Weights of a small GPT-style language model, trained from scratch on English Wikipedia: vocabulary 18037, no biases in attention or MLP.
Each number is 128 + 32 x the weight over its row's rms, rounded and kept within 0 to 255. Layers, rows and columns count from 0. Numbers have three digits each. The size before them is the row's rms in percent of the matrix's.

# q: layer 3 attention query, 256x384, rms 0.129, rows 36-63, columns 288-383
# k: layer 3 attention key, 256x384, rms 0.138, rows 36-63, columns 288-383
# v: layer 3 attention value, 256x384, rms 0.128, rows 0-40, columns 288-383
# o: layer 3 attention output (transposed), 256x384, rms 0.166, rows 0-40, columns 288-383
q36 077:127101124073074180103140206112111118148117119145100112142145133188180158118104124057136117134125140133131185118130155152157142125110181115163094063111140108132156156077144104120151172126135115137135092103124114139143102099143100120087112145150142113072143059133091080193092148147084144142
k36 078:073159099109178145189079105205159122167167137126150072133136157072123120117131127130109108149084113109111128113157140130113158163143100161115071162098093110137106110078100112098152079106161154117083132108125074179153136153110167138152172092124122178174051150127139148130131138133092067169
q37 081:068166113129156147075087142082146155090113144091162098131088156148147187143131099138103125106146143048115109079124158123186145171161134077087136149127142131082101114119145105090141124180168144102147111121148085150066130179106154152092180086120124133190154090163123147119115134080085110118
k37 079:184137101110093116158149123123098088135139121135160133129161075081135126125107149155141111143165120087086106124079108146115125143120137188145126126139140115125117121159101151112155105087120099172129140077092137080141132185170108108131067157174097094166111154126162177178132180203147122109
q38 072:084131102126165129143190128105112122164120151119113118088120150110081143141136167073122111125041141135188082124121119111115129135097065177112122144124142107084077090135143100170175132137134141177080152108058128148210151120091129131136145118102110153100091088126161100089110109177110135126
k38 089:078111098131114176109147132072206122155176110153102082107132066074142127158080108133146144123105166180126144189137149136088153107112169130141095095118099150206119145106147114088128156113151125079167170095056099155074083114052138136146195152103115197114135154116139107138150065102112103114
q39 078:117148136141124097194166138132127063186091128116134157156118153151166101181120112141083102186183110175166156175088120170109125163121156152186136128142124133108140129130115113115136076122165137180166081117142129114120157100104130126130124192136094146102159171141142151138123122187084137095
k39 080:150108065037163076080116059118102144129150131112143133112077145163142155076111123151091154109115130094112163077143172154120130149078111094066142128192146152151133189085153121126145089105123087103168210160083070110110122099140065122074098115075167130099066117127132130145182103090144107152
q40 085:142132167222186162166157116178122134097158151156136155025143091150096084105122099130194137164121074124197145169179109060070133127131152113138155107137164113087099143142151196166153189129121153158134120159101068073193121100105120143122163124163152125159116140125122142129140133154172098154
k40 071:144070108129142119152120101108132130172100096109173159167112103202111154079107074102144100168178133097159132140145087133175085086096134115116165119112127095199136154108107107116094087194177078183064126125178087139069159074154067100121120134103108110147083093134063107151125151164126135114
q41 079:120130096179088130233058140116189134120086135161154099126112062144138110093150075180092140134081113111099082133117113077132109108085106160150108109103135143082143154061105098113075142110154102116113166078110098171127133135183061153113131113148132121081116062110164090102140071134150139144
k41 078:160144158128189104062128130117160142106190108143167092071161149105193108142123196145112160121140136166122151071121149227113129119139107087172146128128134152152121124157125148142201097136145113135169131123115118129109094120101155075105144120156109113198133112135127129172060117139118092113
q42 076:136175113096076117127161210146152145110151101123183180182147114105174149179102140084140107086159080105144105166076155164146137153109118159132099145167108143086146128128166081110178134093174087193119095074116095083142096113143137172118113124112123110137135096179126145129128140156100146130
k42 083:143148162144112108125119111119083144135062089183102088077107158124101132096121112145201115108134121124086172101151057096161130117135037125130184023065162128107079052159106154140095112109135205072150112170157143147092196115120080126129166131126150094158146135135168133122102136169107145150
q43 079:095100134113114194084146116134073115153108117164183113119131172140158131126096194076074099186147121137134113189120101131114121108112108115142129097146133132101112095132161089146156168123095089140083093122120149142149161152098090069118143123152161180058165125121152000108101019123121159120
k43 076:173124152094151118181101112120136094166090127159172185107112111110151121099138121116184138074118100140059081099139081097144137166093106143097130097123168144161109182164105112152108149125129130094135168173140160105116141136191125113086171166158133139171077134143108171139145255086110140145
q44 080:106114098154112133092077086133099176143185156100165160071125155111115114133132150141112149093139067062071172131113132210163095176123197106099146140116130140137140104047088163125162156157129112071149090116131070157146087141128153098133186097118192135153185181184107095070118072153067162026
k44 076:115121157119113123150146132228191097115177134142080115124123089156142153122151122054084082145117133155156129061155132125164188121131125097118110137182122118117105139170177159106120130128127111133036115161063128120081135113116168136212103156126053190098112126120185159144165077114123109129
q45 082:116158130166128140195107106072190079143062161103187078101063144103097074153174112123188180105085159104138148179156130118113181150099079144063138156175132158154161115158130156109144103123122090131148139151074142092146159087203216153132141125117090136142132061127108125138102089141094093179
k45 079:153118105116104156108147098141095128149135100150173199090122168130196104101126108112121169111140070189128159065139179101123157142189180100159099094140143140105081170111083120142126081112118138119127094083104154088133121148145069062129146102162176130151150171096108109128174118151148188145
q46 080:160127123172117092077121183165170102136148097123165169166154094078120112122089114138170074142158122193131158095110114143125118128155118127104096131163093122214083154129108116114063088160116086105102137111108091169135123111103146149128149106149092100119140079096073214143167145090141117093
k46 078:125130142060127103154161107164107093123108153108093169118112093083147132156139148148074160102136110091098135170106133138110148124139146087174120124128157095146175131157131156167146124162134138159149124119118110116061125123117121168186125147085170139087120153177162114138107103080084115145
q47 084:082175048194078171068152119111149158120115149138098106075132120159168169138142194054104136064108068082115125142167102083142133149109158126116113136172132109100092132158147114107083127104109145105133136121160120204124145115167097178119173173114107165147222111139151134084073163160098136130
k47 078:105142167110133137159139092153150076183135134089132122143114096169193098155132136103159123145130072134136136190124091143094092144142144182160105131145126127098140164132087102113157095141124157079146112113061100076181132160155150104134107104138077110151096096108156160158175141069120138150
q48 084:166132109109092138170156111109090101172103176119098157158117078121125134139125142111140162159166140116125097132158150092130105113113059124133133131105110141142183228192141119134181138190125169130086193054153181115148122058159150163118102134086118147110172104141098159095122121134092126101
k48 074:121131164202130106149155080114138145078156119170091146095127118114103123140114089106147104097061120139141096110120106141128145210147151126081129168175125117187095062133098127138145110150127069149116165151181144129135139187190123106145116125159095096117062127132177123159114061151101120116
q49 082:093082151137132155165134155126062124103099081138107175146147156138121111144087152098181172164163153137125104101078115116139210025074133114073101116121121140150094142119128157062069150170081196147137134100127075069067162170096086184100146123076077138114083155163143170137186139062099112130
k49 076:147133101091059167107101147134183138127138120121151110103143151144127111092096204085112088077084175159156143195174164136119127175137182158164127140112108111175183110103136170154196154136102111094153120193155099171133101056127164188155135119096112101076151149094109140109124148137136067119
q50 077:128163142216140088110083197135154174116092079150082166036094117144122189101124180138069197112088120072135096124146213102138106194143152186120128113144146124146118154097160103167148114070151157100142157100113138133115117086119113173056120159094085129190091076112136154130139147145138134111
k50 079:162106120115115150095164148154164067109148155115155109113197105157125093143104079103159080066079119141096111099105103168153146136155099068148163167136157103116124062155097082129107130188139138113168054113063138125147185139089105153184122124106146106127130172141092142180094165110067118170
q51 091:174137095129140133100105100126149137134126089091185150165102119090142051120066144096128162085103174076186115143136124093198140214141102105158172135152140099218117204117138173090095146118114096181102144104151096124146152122166066142110101084159080091159150141119096128128121141159122148077
k51 079:138121131163104205151175079125157119152131160146171101158139113141159160136155165141123104154101152106088144098117141123097137139095159151070143094098149115060145111121125055177137109134124142144147106139161111106109103160108175122147174112212196131167168117117110108139145116133128144182
q52 087:167171137126140118045093142107161108098157096115136121111119092148204070150184129106176098095106140163081193078150112114120101183134170153131103131092116108092129167026097147088124143125128132107125113137126089163089109113069159165146149102104115125195109139149126079127073157083108146117
k52 076:134107122132138112170113130135126171125072215134129142028123165197139145148155098133139127146199129144094091102095037164101093095157102113151163116146121064178165109155095036222139074110149098141085158151109166091170130117182132076121152149169175130114087088126103092154167070116166102143
q53 084:079195104115076110078104165108147150123195145176105143189142122125148136182100095117139107182145166154115106115169094160072152102084124155139120155132157141173140123122065147088106119108132146158137162186163112146121118191119167111150104074107173175088122063100165114105105099105129135131
k53 072:167083121100078119138130118072143112122078110082101131127111128157088142116135159095129131048144161169122111042177147134110099083165138165122138097140064162041096107139147112152139124157083082116120157099117144078138116118145148161121117170168096059133134111138122103120093106127157140174
q54 082:118156111111158060163101108114108146120116127169118109145161146184131050089115196120111112140169127147149107170103149077088119025120100122202127133177104060128094118176150090117157099162104060147155095145134138183131112125122181095179151134144155154157104113133144156114161066108122135097
k54 078:110080137128146059033120162158131114124104099139096150203052108080112174117157139128153152137117129144161127118118069148067106157139145109134127128108157116137153151107151165157177168120134127145113160124114173092068108076138195089093107127061143073084138203116141125097130130146163087140
q55 082:160120089161133213153092107126092186106128101108144165089125113114098100159149082191145127182091170082098094139131078127170163227090163083093142077131093132132101152105159164128138137115108132116123104160143154089101071093141109133138082132066063189140116101133115115103148093071156100173
k55 078:191097154128147129126157173143109156137093067158114161068103133215150103133131143118094128070181154104124127169077130122143073107092155191147128129103153192089103026104119119187119155099099148161107092112057133070110132168136149113113162094137137161166136138143074136099100142083119161091
q56 089:092145154120173123074112130060108099136122110129131131098171141108146094099109091188102168169119131131152143086153192100193142164134148136045193121127122070213120084088072161127165165141152119139115202166125149130148157103112125168108153149121124147145084121128190123152132148154138168054
k56 076:141098146133084162136093152231144124137112137079096129162095107118083167110123122115145120074151119068110167122073091074165101174172096075140146115085121159062128138135123133190101158146113138156134124113109090112136086115154128119166182085138100124093100133132122129109089154064150105157
q57 083:128119174049158130174105089200102174087123167126093100114143153147195153100150125177175153108156084108094131108130133133149154185123103124120118175131124181129152191080091098143118131099120079126094137129111085168150119109044109124058121132125110140111123068091085120125095079143124114112
k57 080:144077078099092078153108109110136132154197095109146131135125069103093126172170152082027150124096119139131135075100155094167156113116129157051132152182095127070142093164181220090171071108154144143101129122077146135128125162092161138122152125121127117113094148111144120116121107118122105133
q58 079:116167130174122146161132150134110169060128149068169156118146108118125106140124168149157124134148156094174197218126098092201070098134079110157151121148136185156093118065106147140099106121104139148129129147050086108095123177153168110135098115065161142076142153085140109116148180127119130157
k58 079:068166099128114207136141170126118116135161123133109078115130119174085090089085155121066148112080146147153073119141126127118178127124139080138152117173106116076160155095134090110091216117172144101131133125125143147134083110150152159178122150142058048179128105108144108161143120107094093171
q59 080:086082173111063106056134176099151131114151077139099125117187155182103132103147118168092164133123113151137113130126169077086114129091104086090142150114083095147116076119089088123065132129093123070143182124176146147131117156141099210163132123081121090076170118163103107120123112163151133125
k59 076:166166129108134147101098130124143117078147138150192140119106108083097142114137129097106144106155115118124131091104096125124157088152111133108142132123133131147111177123117139128126159073157159094142146128193109182174171107127086077153147159215115112066134142088120108133119163117166135109
q60 085:122147136144100114170236119117116086111103146139097143133088122119083194144123129149106121191121141121165175060149120129114178105154101091082126196131108119099207156154117082076116121152118119125135123113156088191102143095078141115092194154136148150048171227128138139101107131111122146118
k60 078:125153133128196093174162121125158168116152156131132089117182170064140118115160138142144103149119125150112196189122178102236140126145171160117104084154131128178148101155086085123155111135111103151128185191108114084120126160056144147144141145168102135167149188147145105196143086165136141123
q61 087:040153109103161149124144040177184176147140139104183119048101184114137076138139138153121135178088099119097140162185103145096131138156118104145141130160147075136141166137117102123104111108154088158147144098104130203129155153108117143136067142067154111204153133131085143130138127155106092137
k61 080:151105179122117155126143189168086141069150089186080151168164109109156121134105101053138177120165134152087103081118063109160102206087110173177148136101159175139122130107114119102118065119129147144111177159171125166085145089160101133087140168085163063106021070099176034132158070080131120101
q62 079:112121118129106089124116144136209131104089087118150183152061119141092075191122119152105166133130147080167134135175175163099175151113175118131178110107113108122163127127065156114111138135134201086097157128111165065159181223117168125141113077141139144122132194153092148142076152162152134214
k62 080:080152074084101135155146118121101095135124122128090126074136121158212139147171152112137113094137150125133154125065095136111094128114109128139111130147098074136097145160084110104116112109131125076104094114189104155120113088116134155105152151123115108111130128088118152159151072155125102056
q63 090:120146111158135109158151096097176147134120139115146119199109140121119091119142085110148182130132129109129158145158145132115071160104204178075102128158105157140118165092136052142146161097153017113118168122148089141195124131128160107073102136146131185129077111191181112153062095094117099132
k63 082:120124110168110101115084126098130158154071136168101137097114156044132159151102146141153172142173129188107161132078173148131117121112040147161127160092121113080140094140109133138142128110122161133092130126082157106069157085134161100073222146160144089121129141083152070133182169160169201123
v0 091:091071132175131155060091155138077143122099097140154181200133128219141133118162135141137112179147136132135046184073123143119230135141180142183133104147109165121194093146203153162155084137168138156184073155119140124173122126135147140095110108121105093116170164175092147139099164093130116079
o0 094:122149172116115125083111137172142100063100076091182137103129120085150180137135165097170150131151116140048132126074095151145152098087106107085029106119154135172123185035081115136102134179164136112149167193121103163174152129047203153059161196139112117152129200131096212173132093163120127112
v1 100:161115114129199075128114154172113162149148102100127128095080096136184118098147120149091147126129041073150149118155185116151138115119026110148085124150132136143138114128066133165122156078131084106144175152045130104086104193184078119179144133117122112151154153060141113108081164149106128114
o1 093:126151209125145123114084104084116140129112176078086159149048101120135150161173143145088176114172150191142108153136132108106146101149124107124138143164138152155130160161174104078171109138103157227187149149096135119078124148153140105130091161128162112148134142151133112110125112137107112123
v2 099:101103089115088146133157083081113120175134177118061150066097059131163086179134158129175114079112146125100193162076115120043142050111140156181083132112132108119096159107139169145050166086144180145087103129175149166160078102177047135165156115166128122115169167128107151189089144105167120155
o2 095:137156116104127168173102131098098101084147157171085177055113114142164109164185122171167237126142070119034120150094096139119120193134170114169112150145147160149059131069090114157122098084133161164110199078118117129132076101145120115154106102141133137109169134154160100084124158149170138175
v3 096:134185161140125149158114122161074151141120164111136138086139088150129115150130122162120120087106092132128107147168134058135153115138156140122104130141079128137126105143132148057147165119116149157162181185123141108110125062119102132119159135165164152140134078122074089148197107051138164204
o3 095:155136140117112174098085119177123112130156101140144094085176161132054113122209114130066141114175086151115161161193128053109133160106154069097117143176115133132117129134185105127126134098109175142116144135156080111115103178119142140192104122119157128207154131120119163158188127126157142193
v4 098:098179143155126140139101157203134084138115147090092146073116104123150072076116088124110198147164131166119165117099145178174096154111222132124134159133099103113147127125107156160117122111097147096139122117048102099084168153112088139126150168109100176170170061026108157076126100152144124165
o4 094:095123127104157118159128127159173057176205086166084113105205081148144049110106048167148177097158077131122153088146143118087166072158091088102112188121184138108137142096154176163140136136126132128139087131124197107082170148042130146150128139109141115165112129121132147124165174115124163148
v5 097:118105138137123180153114105106116122167155077137160130080182122122058146163153072074116109066150109139142076136179166147096074123118105141173135080177102100146132118117165187153145111112147140147081070087168098090115145124103122129140077151144104146123114147100111152092089121160092109118
o5 095:116112099113052152099133146131199069189147116101160123104174131138112169166076121135116151074177096108107206143116156144183154132155136142129052128134126130099170083125097135142117128053098119121131163160148124130140113123116133114072086083142168233097148146150131190119107107157121165165
v6 093:086084133105140100085107080107124139122099118149142137133115093134118126165124162164095142133122123091095127196113145068066103200109150093085147128126142160116114104150158093147172158129174181134111117079162159153163127108073160137086062128115113085144134160193087125127147094128104143095
o6 094:125129125128138105158129129171103161109167194124150064151142150143083124139107111125138075100125105082153197094142152124102103158139162148124158125055152129128103079132172099154109179133145156104127114109144119182078172133123074139119159126130164070103137164165120121218111131173080110057
v7 101:100144100099106113083136117095114193130109139102169125073106097130134130161103142141134149113136142075136177076135092125148098145140074113131128105128151180170088087118128094113173144121121125177135111077114094068067086153089034170090119125139162108187125151139143181108171170134147111134
o7 094:146179110114108144056112138092094108137119143102175100134154120127139067185140110070108151173224150072171149140137189105178054139095102141151134110105053157133132144112122132165078136111133165158159127143147056142101135114158147108159155103121117121093165116152077142128117129122166126141
v8 102:124110112103086080125116126107139145105144141157135129106140162107097131164151129149105169140139130121061118147098113067125078192126099160097124144140149161139096179073154138156136136114119156113083109065168120069187163068109125149116176151133114153161121129073201043083158152144166140133
o8 100:127135138137106116138143116103128094146164166128144120134150172146099163131100097097094125123145116126122136181177196074105086122168178148117136137097149115119184072114081138126151167123127129184191171108111132158136165063128138099090145110129120180153118113176107073134090127101136098099
v9 104:100187132157101217137164147136078144118141119163096110047167139108184180143084157148147141114143123098125121184150055151160184114099115119152112166119157137217140141116129147157150164125140118135133115096146150100172127088133171089167091156176129082150112103083113130153119148150114099214
o9 099:202146168123101144090184120140142124112116143160153134086120123151212140184138113180098176140196096183129123128127053134174126093134148119111189161104150115150120124135073141224097134205141174112081038137093094128109062128110155107168094129121109167104126139070120156180147111110150063119
v10 094:128144060042155147090153144164110172134153155126179131138161081200107162136227115095126137180110200126084119118080183097152087070085169094161119127124132118176107199146124105144158195092126117129138097093137143134163183146061088161126155142149091163127058111168108129124099100103096175103
o10 093:163136133067129088145084171121134122178139154125124151132106066139131201185170089076127161161147089145117130157017083118145109111160111112109051079114148120166165120103107119076132129127145120179139083166090125141164121115054111151120135134122134143118151099107113182126117168185177143175
v11 100:121105181132141112093113098112090116141152115111171081107115131128131124132105140161158123125145156064084114096095110136180114122126090134073111090136123178103068094125134158134048176153123144123125191083166157151136096156124077105086181129134125164160164157182131084143144117134118162092
o11 098:148103161166117115073176167126089139110189145104096122109145139051131163172105162158119057101170138143107150107141123164146144113198149121089077167133165117080096137153147123094149127205153141084101164094178109103163132126140217126127162084153097142126108170218106109093130142152094130150
v12 097:146184118157183125151087109172146137139132088093159086169128082247120097124112137152094138154125160147120155098143068128116121126115053096145094133130111104160139131132111123144139161146085069129086134147105160241162148175115158086164150144077141159158118120145113104170104120113113125142
o12 095:162135148190151128077069164146201174174179134110153117141100138141169098131164133106127145162177133178146147077086100150086098097132147103101111118097082070124153145151071186141189145140097135157150070137131082122128125071141148158125139101106088132095104084138112148121069106154122112103
v13 103:149129102118100093086181129087115119115148117124126100075106144145154115146168132172154109147136176096082157146101122119119076167171115123117139086157141138193092152167167069124126093087138120076219138126135173116121118087111112116130130141128110137184109102147217156029056068112144133133
o13 098:152133147120136112078118123057070126120125149170124171149167123116157092134115151118118217119175105080123101159079112100162127162167132089104166160066117161160186122181181120154135107144116131139112115154143105164132048112146111094161141129149081128130126133147182124131135090139134197039
v14 107:102070180071116115107097155084067127162079108082103127154132127116117143185178149170119149085117163149107121137080142157083099153137109062111144076127100117143085089085090093145076120120130127180205109098082116137081130170096096166116094136133153142165151214115132109080147094203089118126
o14 100:125118118117075127152114156078134129131177065107133137141131088156111124095135130162135009180158131088154125142107148148111095121116105103117116136090096140143120116138142128133140180166162084127152119131144124120102072091189147122147155136119082125140154143158090196110103147132054165110
v15 094:086096198103153090146122088140099138144119134114080126113106138193155106147174174169118192103132121073157127124158120135074124132134106115074115111124123086198113150146140167114121150127148124134116147119179101095129124106126164159176133126189135104129147111136078102135119140146138163121
o15 096:107118118116111113112100147119128122143100062185132055093081097208194086154154163113125147132119108078165118161111144153105101147130160116108104152150132106143111117082188154100151131194129149082171052152128130105109134149175127141127147124127132140165127160146168148138127142134167187096
v16 098:110114114057161081100101137091149140113135125150092171143072129174138130135110070132160141113152124147171105162127162070119130135121203095122169097146073134081131191154143141194136146139141107124166119151095046129168090129158130123151089110152126147085160135177080168092161183172111084146
o16 097:119132127131177110191104094113129132156158125127102130074074192112170107115094080150176093145119120087121110141107091104172143116137114085113126174127044136138121176092185128170142115130098119053119096135104079172130126105157127145074134163128137146184109105191063153119154134142103126132
v17 099:123109175192135152067093168193052112120091132161067155174133152109157075073070105070150152167172086157143125106151187099106149130111142123081109120090126150084162114156212131113159140137106112134114147103123099107104155085126156099121154104100098148118138150085193116121097127090106152142
o17 094:154095161162149161096145096127120129112063137155134098130163110081139105139062068135165151164119203102133127078216084156144133193060091095094096099161209162126137113109088132116118087086104089138147188131090086158100193131141093137111144109141125155121153148105112132165126137119092157089
v18 106:094101182104129080158122121042079111114134143122149128083157180127130150155183149123118147126133149156144100155124089153105179061136081129122125095124116156080141166121187110161100102149152166118155091132175183108054133214078134119132041095178101041190143114135135127118178100145139093087
o18 097:153098118073101152153131121152165104079110120148111163143129174126072139129073152136120200146158142105145143158115095165126117125061151123122130108136094138094154148118164106147098159143137095137138141147190144141095133139079168056128111201151153100122084140135107137125132142112154150108
v19 095:118075137100082108070099185165187154130112121113156106196142080131152124134106144091099119123174145139135136147127080177129075100149162106118130176135109145122164069169115156120066083167103176159151214114092085175193150164147102145154077143103129071096072091148108095102113104130119115068
o19 096:100111168110084093109106130102163139134081079090146091123135092115181095148141154077123098129155142094122199139179059100114139091090107102123137149117131124165145102153164148038091105152158134130086151180084112128165140138154190140181098120136143078132126079158145127096106089194133074122
v20 093:178141086124158171160169113139125138158101127135050121143135122090142160150119162160130099084110132171141065172098136159171179161155123125192118161091130060126119077125104097179098108080145168147139064123159108200124123087104116146131117133094108190126102160153130156128092141139098128084
o20 098:121113104099156119164122147119081159144097164144095107050128086150089201110137096142108062122099142144146145186092050151162121150140141100152121175111131125147185149053039112129140174096119100132121133143079109117196078119066162091122165124170102097145065119160093155151153125150139126143
v21 096:158101154159140189092160086097105114153069153059148154154144107108109166116112105149096170103105167076115122157125174136119081121144059121111131119109115095160130181125140177091110103117123105150123142120196127123060097099086154102116112182134131104197068113107169120145158128107163122117
o21 097:174148117094103190100113160131117137130084109132111142117158084124115213106101120104133052122145098139115148142157146137118095123073093110107137139108173126139105182099168119093155129123118144153119097134113118153083086090123082154215102163127112148135130124092191112082191093071151162169
v22 103:083085171181117136098118177078133102114141160075146110153146180108172132087125113152157155161109164118149145088143092101120125193126152145162140139104187150142157073083147080128182116101171147151160145124182125114160139158110177134105105160093172145110083144083108160146131159150155153163
o22 100:113089073128141067103153154056085112052138104144068114158157144093138079169056136141067126162167189151123130101128091105123163121149133141112118107115133108126121063100171061102169132086206112106180101163120087128069113121053122155139145130111189119141114208158144081171114162063169148136
v23 112:094079048159164093191057116156104082158161142123140102148080128076120089080138107119201130143098072139151147113167118135083139180162151111202094159138109088140188160150128124109057070126113055062121133136125128137110175123103144166129174164081145124145135114075165143087131134134102114103
o23 102:097151119128124096069123074145157122107064070088079157104153142115116174102140131166123160142131172163168106106152147141123161157133183104135123125111145161156123195168168098086202130112125118074134134149082167126125187162140204161078132109115217120172112143074225139080143179054183137144
v24 101:055120133152072142131099167063102159130152107187088137178119158142122065101082190127102121059161142122143141108135122157105125124096112112147123159056142071122161171127121212098154142164117098192176177113171088119115110148095129142126199134097143163112138134198162105136135128089119141149
o24 094:090111134091128167153122139110138108098146108176169134122072117088136144090154131157126160110111099060161106109149131165132192126130175123097143160113188166087115161138124114118152109118091136085083159155087135141192093123173143136128141139132111120088109122175176123177120102132192160110
v25 098:106072122122087120021114123158163106179113117118105104147169134060075161199084140126133115134166108132145184109112177141139105069158119187111185104137095120131064191121104117151120144140177079137131086210115092170089136116156086121128146143164132076230165113165167160141145142123143112115
o25 096:132125091163093133075116159159103154108189115088081101090159151085050157171087114088136156093128147088171098105111131078077158011100116187187126132131092167098120208143160170132150142111123085217117129085097169171118108096129151193151076131097070070151143148094143134109171142145095144119
v26 107:157100104185128105113106162159131132127133123122177169176134116100080075118110137091163127163114144124120118125113082079131146226093132149124162133127119184185089100148108077134074189098063071142120128116081109128155117157096120119094187123111139158160164128111134157102105148092124087109
o26 092:079127127219101157159148099112145101132045122128134180110138128068195059094125148081155071189156128143148163169174180116119091137157203202079086127106115145157149123167181170150122150120113078070095078114095130126132112070107076151146158130193147100173140135166097139211176113115140118126
v27 094:179132136119157099048161156147122119104123134159127122181159167158079141196105157170152154166130164178112087151090156156161149140120108122168144098146132081175116098094093136103075120050084113101175127100161225106198098115114142101133053076144162113131111135101118137076098134109155079145
o27 088:137158156043126124133135169101104157154081147147123136176114154073105141133144080118103137121171153124181145165062185158159073092153120107097147094124124086132069160081140125134073106101097094115143163122080175167094167137149161131119087118170145123104101152132078142130166151103175087091
v28 101:105107118193107199132112147181095123149122136197099177110167116106111139134126150122039154135119126166123165117131161146154179113122182196118172107131119124135115088161110171146129113100137135113103099200091124141091158168155117173150081096140080133194196132192150179142079122122136179122
o28 096:101077178180019134151126176123197126102059096131108129153077057122107079101123101147144153095108157099160143091112096111150193150127223137101164118115126125128149132124101160103098137139143174116126164169135183184089160134160174191081086144123135144123124145106070103153182130113145141107
v29 096:232132099111110099109183138133115141096116156132110123189106106102104149143058050137171160150121193177133132187137192148194103117165149114099102097104159101120115162072226124157116119130132142152154096128120064171132097127154157105056109112140097104152137116150090085106108197114157110154
o29 094:141140133185122098137100118130117162145058157164124100142068113151097145114141139155167110146143174130146150111113142128170120134174146164120177075112184054134028128071142165138084064164190124112173108095158121159108165093088090093147124115127116091192057144143122074168104188101192187102
v30 110:128115174086149153147121124146155137115136099178109126115190141125137106159170165167084152138156044140136121147135172197152158102065112138130147158132144088125116136153170153157178118115150115094137159135098077140150112144109110132161185082142082138138160153155158064167152107114099162164
o30 101:150166122122134118073095145150152161149219117117086130155087138104137098172119112149129198187126150103204171154127131088126163073129154156146119160133073170112162130121120126110125133101124113114131223126181093151178154118059126165143083108142114166102168110179204076096146166114124141128
v31 100:109122147104127123123147134073123089083132070117147150139079084164104118119136071121090169084142138087149154118094121108134102148076163152122152101119119143188118152131087146104116143107065108102126186118136107081159093096072220106108120129150139118085133161094139151118139152098168142105
o31 101:140117135128191133123127113092082119135158069117117103119099127157163115148124120159082091078141132081135110118107155175159139135095081177108169106126083131116141132103162153189145199099128103080130067120108121118114106073119109147108146141155059147094191137121122176142094157158197159140
v32 099:093116163108071100094093098130179112133105125120101142094170147141076071149115125124119159165148122158192181114109136116153118110110122134146153067149120127102125044103100194121062165101108094111118106130170124083155145115169136081067129087093150185106191102151115083126157113148132129143
o32 097:118121119140114166130122149142176118162141163148135156109107164131155081098076098083111057157140112101086099071080143132081116076105108131152151109099134085113128140137076145187123080085138088120078120131145125132096215167210151101109124135123139142093113140142117122102125124163073072142
v33 099:147125172158126157135178124086147127145103142145099117139105097117049126160101120113174149125084138222162075083143057126107139111115117103072159120160118081121148155188121061089111131115077107156104116133195105150147118132129125105129107141084180124131170155156115148129058160079120123160
o33 095:170144110186130129146126116164119154131103129145143106109108076149128122129089094121162112145085091134086078144143091057095143156134077142142132090190130110091131111065140093161141105118130122143139114185128115083128135144152211140200128151114134085148110114169136146179099154116154136175
v34 109:178112140100247119085189115146156134118166130126165169151129118181136157126138113149103126145089181160092124143149193146102109136038157122119118166139184170165127136141145164137169172105133133138116117116082131122147118168136120159082146152119100194138154090163140135144178061131198138102
o34 099:103122131058173141109160150131174084142098169090141162158132137190136151135086154121098080127143136162144112179132158138131126165098163153102105136029174094168070108112141136136112214096141161125147175088175065117136109163045131142076087142167146101155170159205147097155165085134152130140
v35 106:070150119213122104172149130100096114115087095066190128130111185158133148174153126075161130150145160121186102143142106140192112080126097087152138095151142066135109097105136074117115135171139119128120072146108162140184150143107082113126159139179128092181122126134183152102181129083149136152
o35 097:153188096202159133082129129100120095151063135118140128150143156148159130154086130104125087122153207153185112128106175128135118099113114151120157149147206094109205122168165124171129111152142085163157115128141143074149124123118127135128092126167114087103157144147112131140148154107118107179
v36 106:107140034089101155078183147177165101158094147155177148061139136121101093097116144097127148128158141166099182119110175160119144187145119156109118129110120161147113115108125180119101085136133176095129136080165109156134121117080114153152170169109125142115131126133158094149167181034135094109
o36 098:132122138097159160147191128086093083157136117140133141095157150138078105130171148086104136161164081190136184152132129205115110170064194146176121173118134121141113120186153146054089137143134146082135159134149118130117053147108126126118184140173153121147172130086120115161122111085092140160
v37 099:121094074114074201200119137085221139164135168091112199138152073105115143137113164035132108144139115097093133165105096104134115213123159153136120143142150124138147167195158130151164168156170139152130185140188134121049141138107109107149076150134126125111198093170135071093088078131131068108
o37 096:170160125154067159111094172091138197094099128096136098137085127152147124153124095087137135138107126116123111144126092127153181117156122144142127128156118160113167112141163104072122145191089147127089129218163071104134137054137039079184104120125150137095163105118096101049043027144119153152
v38 105:143164105084080112152144142163132113123163132097131152107086149198119101155138120116117111092163184093128201126145113112111138200147130091153148124137110120085150082146113136129125180124117158191126112084068100159110133104107041148090074143096109138118050149116111108114139144104111101114
o38 092:080082138087137169163131141106105081069078140118109130096109166217160142131168168152152114152125145108135129191134120097118140080128169111137057166175113102113137101155152093112121111142120095140107142085139121132112130106136143093109103183106095113090140171132113110104161125131091126122
v39 097:115139143195137158147154070114095087102128184140171128170108176117173105115135139106173068080085153181173067093104127142137135125116104079147135108137179136107116099132132161139131118123167127120150118087085110120145127152114122163133145088154160113093168134132110153150152093176086136047
o39 094:094157156119071104099115120105176128148169112163077145105095144107122151182114123133139089103133160173066078068134093115120113154106141162096106122169186154110119101111153103189171117121123133096162140134162122103115138127088164113187088112190160102149132149112132203124153069140128145119
v40 099:154096158166086155161160077134066155173106117163109133121083099116125165161098130072102143139125047187173125143113122107144126151168116138117113129142158115127121063146014166072061128124148118140076156169166165075199142121129171104146086092110114156121142212169155121116117121112092153141
o40 091:162151147149143103190140082094126189129169123187169117125098077080154137183154104123135148105122128108095121137126096119139160130146149073173141154138167143156108075157079189110128121091125121145115136177150194143124159115075104162133145137124158141170145125115120149116090147081143107122